config.toml
num_attention_heads = 4
num_key_value_heads = 4
head_dim = 64
intermediate_size = 2048
positions = "rope"
qk_norm = true
tie_word_embeddings = "early"
weight_decay = 0.21
schedule = "wsd"
decay_shape = "pow"
final_lr_fraction = 0.0
dataset = "wikipedia_en"
Each number is 128 + 24 x the weight over the matrix's rms, rounded and kept within 0 to 255. Layers, rows and columns count from 0.

# layer 6 MLP down (transposed), 2048x256, rms 0.0687, rows 502-548, columns 128-159
[[136 170 113  86 125 107 162 156 156 157 119 157 132 142 141 102 153 137 171 132  76 114 165 130  85 126 178 133 111 180 147  97]
 [138 139 108 116 154  99 112 112 131 145  88 185  87  93 145  72 148 106 116  88 112 136 142 122 166 111 175 173 155 130 133 116]
 [104 102 137 126 147 108 120 138 123  99 102 137  89 144 150 135 109 105 121 112 124  72 111 110  96 161 134 140 122 154 179 168]
 [ 58 164 131 143 124  92 159 162 102 113 150 140 158 109 115 160  83 140 123 131 177  85 140 148 199 167 137 110 103 149 140  89]
 [139 113 126 105 147 120 133  79 143 108 166  64 138 160 152 170 130 112 115 169 147 146  90 147 143 124 143 106 148 131 170 123]
 [136 160 105 137 112  70 143 140 145 120 171 108 106  98 170 158  90 146 162 135 136 123 129 139 163 160 156 115 108 120  65 144]
 [112 133  81 152  87 131 103 132  88 176 101 152 114 116 106 135 129 136 100  80 137 172 150  55 160 143 137  69 100  78 149 185]
 [108 132 141 138 148 124 149 121 165 148 147  93 145 130 110 160 136 127 118 139 134  93 163 157 136 109 134  65 117 145 126 115]
 [109 157 105  90 138 114 131 113 102 110 131 114 133 140 124 129 126 169 110 145 141 127 128  77 170 142 106 149 136 118 166 139]
 [137 102  98 103 138 140 112 140  95  67 124 196 126 139 153 172 134 138 157  99 122 119 116  97 147 126 106 159 119 146 130 109]
 [ 91 152 107 102 102 118 102 170 123 157 194 161  88  86 127 130 153 132  77 117 123 126 136 105 143 138 108 131 143  92 142  86]
 [132 123 127 137 145 133 153 161 100 118 140 114 122 173 114 131 130  93 126 142 135 126 167 131 176 116 107 123 153 135 130 152]
 [127 142 136 148 120 167 100 134 164 126 136 151 139 169 101 137 117 117 154 108 100 129 108 116 133 157 170  98 113 157 128 136]
 [122 121 131  97  62 137 121 144 136 149 147 189 129 121  86 149 124 113 114  96 150  98  92 122 123 170 128 151 158  99 159 150]
 [116 114 101 131 116 123 133 136 144 102 150 208 119 127 164 144 120 169 139 104 125 116 136  97 139 154 151 142 138 137 146 138]
 [ 91 107 107  97 103 131 140 108 121 177 127 169 125 123 107 128  93 135 129 137 104 144 124  95 139 115 136 134  68 138 138  83]
 [114 133  91 135 111 117 124  95  89 128  80 147 126  88 161 112 189 120 103 155  84 123 112 125 154 143 158 141 149  58  86 120]
 [123 146 152 146 143 121 110 105 128 130 116 132 129  93 130 122  93 136 112 115 114 114 129 130 100 112 124 126 172 134 146 134]
 [ 97 138 125 158 134 124 139 117 130 125 135 164 117 145 131 133 130 124 127 124 130 125 113 141 134 147 108 119 132 144 139 135]
 [101 141 120 119 116  67 171 125 118 103 112 159 138 139 135 123 104  88 173 135 126 121 137  86 129 105 110 110 147 109 101 128]
 [ 90 107 135 117 120 114 154 111  90  93 146 152 148 101 186 125 123 125 150 109 154 140 167  77 136 147 154 174 113  61  63 144]
 [111 131 121 101 143 153 157 108 146 138 132 131 101 124  92 142 110 158 112 128 116 107 120 165 122 101 102 123 120 117 158  88]
 [ 83 120 180 150 102 131 136 109 128 177 145 151 121 134  97 116  89 131 119 193 180 152 136 119 150 161 154 110  82 113 139 149]
 [ 96 150  91 108 121 118 129 126 171 177 154 130 146 144 101 132  93 155 159 144 108  97 104  87 171 149 118 111 159 156 152 120]
 [104 119 142 132 131  95 103 143 156 155 178 130 130 124 166 144 106 153 111 151 137 152 140 148 126 129 138 116 118 105 120 142]
 [124 143 110 138 161 134 147 130 109 136 114 167 128 106 140 152 155 140 137 143 113 156  95 142  91 100 123 135 142 119 157  75]
 [142 108  62 135 120 136 169 105 102 121 138 125 135 152 124 147 113 112 108 173 129 150 127 127 179 139 137 101 122  95 164 125]
 [ 96 159 149 161 129 156 172 145 128 126 108 117 167 111 101 123 107  97 131 135 146 139 128 123 145 159 145 143 113  88 139 145]
 [100 102 158 123 116 153 121 123 152 109 141  83 140  94 115 104 153  97 117 129 152 122 137 114 105 107 159  99 102  99 161 135]
 [148 180 108 140 156 143 117 146 119 101 153 131 127 100 148 145 112 127  87 150 106 119 177 133  99 140 148 161 162 154 146 134]
 [112 126 170 123 113 101 142 139 106 122 139 132 149 145  91 124 117 140 127 134 150 125 117 118 129 172 120 127 107 107 134  99]
 [ 74 129 143 110  98 145 108 135 131 123 137 170 134 112 105 104 148 184 108 135 146 111  85 126 175 141 122 101  86 148 165 121]
 [ 84 123 142 150 123 139 150 135 139 111 186 166 121 114 161 121 119 132 143 147 118 131 131 159 136 161 123 147  77 150 109 124]
 [ 99 109 145 128 118 130  72 112  85 139 122 180 136 134 154 169 148 140 139 151  69 124 137 120 101 140 156 114 102 103 160 104]
 [121 105 122 131  97  90  96 107 111 142 101 189 161 155  92 139 187 138 137 142 122  96 114 102 159 135 128 133 146  94 125 138]
 [107 165 165 112 138  73 133 136 107 118 137 199 122 157 148 124 122  85 144 153  99 134 141 134 122 119 130 158 121 151 126  98]
 [102 122 114 105 123 137 134 149 110 148 111 188 119 151  91 150 128 152 122 107 116 139 156 114  98 178  96 111 140 108 132 135]
 [138 120 163 104  88 120 156 125 108 136 146 161  98 168  97 102 136 110 108 133 148 149 128 129 120 125 139 159 108  65 134 132]
 [ 92 145 133  97 156 120 118 135 158 140 155 210 121 100 110 157 156 165 120 168 131 115 116 150 114 186 125 118 147 109 131  91]
 [125 121 141 123 123 162 147 143 105 120 151 153 139 115 114 108 112 139 128 168 141 140 106 118 145 137 205 166  77 112 128 162]
 [ 96 119 145 125 133 110 179 118 189 111 137 131 166  80  59 108 134  92 133 169 120 114 124 111 155 166 152 113 100 164 137  75]
 [136 129 114 120 130 127 127 167 118 156 117 221 111 133 122  90 134 122 142 123 162 136 110 131 109 120 105 135 112 124 129 140]
 [135 141 154 137 128 122 130 175 118 133 153 157 103 164 167 151 116 111 104 120 179  87 140 111 138 125 110 138 133  78 182 161]
 [103 119 130 125 140  86 170 137 132 158 127 166 110 120 131 144 107 161 169 116 124 146 150 119 178 109 114 114 136 176 127 141]
 [ 59 103 156 137 157 108 140 140 165 135 161 143 162 133  93 106 110 178  95 125 100 151 108 134 120 123 108 134 140 128 153 148]
 [126 137 138 131 131 143 112 119  69 127 181 153 168 145 139 159 142 138 128 141 147 127 126  99 115 117 128 126 110 116 173 130]
 [126 134 155 129 114 112  91 149 141 133 118 239 158 128 186  86 127 105 122  99 182 131 160 106 135 120 147 140 140  89 120 157]]
# layer 6 MLP up, 2048x256, rms 0.0736, rows 503-548, columns 128-159
[[150 128 101 111 117 124  79 134 147 143  90 128 142 143 172 122 113 131 126 106 133 147 117 184 112 138 156 153  71 142 139 135]
 [179  87 140 125 143 153 145 146 115 133 146 111 123 157 121 149 145 139 149 141 116 128 110 123 100 111 122 147 104 156 158 130]
 [127 166 143 130 150 137  88 122 117 101 188 112 145 112 143 173 129 131 106  99 145 112 131 120 163 164 127 116 149 128 141 126]
 [162 157  93  73 139 105  97 135  84 131 125 105 120 153 155 133 120 117 144 153 130 110 135 167 135 108  86 138 140 120 129  91]
 [151 180 115 136 136 182  85  94  82  85 136 115 106 148 143 114 106  62 111 122 123 108 121 172 172 160 150 146 104 121 142 118]
 [164 138  99 114  71 144 132  97 108 121 139 115  74 153 149 117 130 103 131 135 124 134 100 164 157 145  96  93 138 101 150 153]
 [128 151 172 148 120 120  80 148 149 141  90 112 149 162 135 106 126 130 129 117 115 117 149 149  96 146 134 104 144 134 121 114]
 [112 131 133  98 125  96  78 110 102 156 153 112 180 138 168 130 108 128 102 167 137 107 106 121 130 142 131 159 139 110 113 111]
 [164 120 136 171 126 137 124  81 118 152 130 125 161 165 143 151 123  89  90 121 155 145 111 163 123 103 126 116 147 113 133 100]
 [120 172  95 118 141 137 148 123 131 109 117 106 100 130 150 142 132 133 119 102 163 150  69 118 120  91 114  81 141 109 130 118]
 [118 139  86 130 108 178 166  93 103 102 142 112 118 115  97  86 165  84 129 110 152 138 139 114 126 117 126 145 122 160  97 144]
 [133 149 133 134  96 109 121 117 112 108  80 111 138 137 131 116 125  92 120 112 106 139 104 107 104 102 142 147 108 120 124 133]
 [140 134 140 113 120 145 130  91 119 130 141 137 118 162 109 128 143 126 125 165 129 122 138 120 145  81 144 138  94 200  90 146]
 [134 142 123 106 110 110 106 115 130 111 143 116  87 159 153 148 136 123 138 102 117 137 124 116 103  98 108 118 167 132 144 146]
 [160 142 132 130  94 131 126 112 151 128 158 121 110 148 149  98  94  83  88 131 151 104 122 137 116  88 136 101  99 152 111  85]
 [121 156 147 134 117 120 145 158 157 102 109 133 110  85 126 111 131  56  78 134 167 112 139 110 122 109 136 103  75 137 121 111]
 [139 132 143 101 114 132 163 122 110 124 118 114 162 155 123 156 146 123 108 148 132 148 137 140  92 141 127 119 142 152 134 107]
 [125 146 122 119 130 144 118 130 129 127 109  73 144 156 139 124 104 138 127 133 135 158 123 154 120 119 125 119 130 148 111 124]
 [118 127  98 143 133 126 151 124 157 105  84 114 187 175 123 140  87  94 136 121 123 119  83 143 136 105 166 134 144 125 145 114]
 [107 141 129 167 154 168 110 141 126 144 114 127 116 147 103  54 163 157 103 165 109 124 119 168 138 139 122  88 126 122  94 110]
 [133 145 158  80 143 142 112 105 147 139 107 103  97 133 128 101 134 104 142 132 144 117 116 183 167  87 144 117 135 115 121 152]
 [131 166 116 154 124 106 186  89 140 144 153 114 127 126 151 128 112 132 140  80 150 120 138 153 117 172 156 115 157 138 122 165]
 [123 139 154 138 136  95 111 135 107 119 146 101 138 149 165 121 130 122 132 124 128 120 111 132 121 108 140 114 156 155 128 117]
 [122 194 147 134 132 133 103 143 100  85 120 108 121 121 151 106 130 176 130 146 112  88 109 154 105 118  89 127 148 121 133 141]
 [ 94 135 113 103 160 131 135 119 105 173  81 122 135 109 121 134 145 178 120 171 146 152 133 140 112 121 116 155 147 124  82 150]
 [146 106  84 144 131 168  97 139 118 140 135 125 142 139 153 104 114  97 139 190 147 148 151 140 163 139  71 160 117 114 138  76]
 [ 84 113 152 161 154 116 130  97 123 124 123 119 105 115 155  79 156 162 145 141 125 166 123 182 160 122 111 130  88 128 141 160]
 [118  95 165  98 134 154 101 155 135 159 104 115 135 126  99  89  81 106  85  97 122 134 141 176 136 130 120  90 113 125 119 164]
 [128 138 107 122 141 133 106 164 153 139 131 107 156 106 101 178 122 135 144 102 131 149 145 146  98 103 141 101 126 171 123 123]
 [119 156 137 103 142 156  80 126 133 138 112 128 156 110 119 110 130 143  99 138 119 122 124 123 108 122 130 116 137 110 148 134]
 [108 118 100 120  95 141 119 119 132 107 116 116  83 139 113  90 173 144 114 144 160 127  99 164 112 136  92  87 129 134 125 119]
 [124 119 161 110 124 132 160 129 137 129 131 122 133 122 105 138  80 158 144 102 186 153 146 150  77 119 151 122 109 149 141 118]
 [128 109 107  96  88 136 122 141  64 154 140 122 112 134 127 149 103 135  98 164 106 110 143  89 136 129 137  91 111 163 137 102]
 [124 176 144  59 168 163 141 109  98  94  89 122 129 172 143 138 127 130 161 146 130 145 112  95 103 133 121  83 144 147 121 138]
 [138 114 120 138 143  98 111 149 140  92  71 113 137 144 181 106 129 133  99  82 119 118 128 183 123  90 177 123 113 181 114  94]
 [113 143 153 115 127 140 122 137 126 109 146 122 129  99 132 185 102 152  77 152 138 131 133 130 136  83 168 138 111 121 117 117]
 [125 143 105  83 126 153 144 133 132 102 123 128 137 143 132 133 172 138 129 156 145 119 111 112  82 107 204 122 130  98 120 148]
 [116 114 125 157  90 107  98 115 128 120  81 113 141  91 101 133 130  87 110 130 181 175  74 125 119 136 120  99  89 110 152 106]
 [119 155 136  91  72 150 136 139 124 120 137 124 121 103 119 115 161 135 121 160 160 148 103 130 121 110 128 133 125 145 119 122]
 [134 149 168 108 118 145 135  79 153 140 118 111 149 165 103 128  86 103  87 136 128 144 112 141 116 150 139 143  87 143  81 161]
 [ 88 137 149 142 125 106 103 106 151  62 142 123 142 129 144 127 120 136  87 112  78 162 136 150 124 134 151 119 136 115 118 138]
 [140 158 180 120 150 124 141 144 132 143 140 117 150 150 196 130  98 135 116 150 133 103 116 160 132 132 156 126 139 116 140 118]
 [108 144 139 141 109 103 100 120 132 113 125 126 130 161  99 121  90 112 108 142 131 118  98 136 109  91  99 114 134 157 123 114]
 [171 111 128  82 146 133  92 109 169 152 126 122 147 156 120 122 138 108 128 150 117 125 105 175 109 113 107  68  85 144 130 163]
 [123 130 155 113 112 180 103  88 122 132 131 122 122 128 129 159 157 129 175 123 144 135 135 131 121 120 103 127 107 149  72 131]
 [147  96 120 129 137 124 141 162  85  92 125 124  93 142 127 186 140 174 139 138  90 153 135 181 110 109 133 117  83 206  86 104]]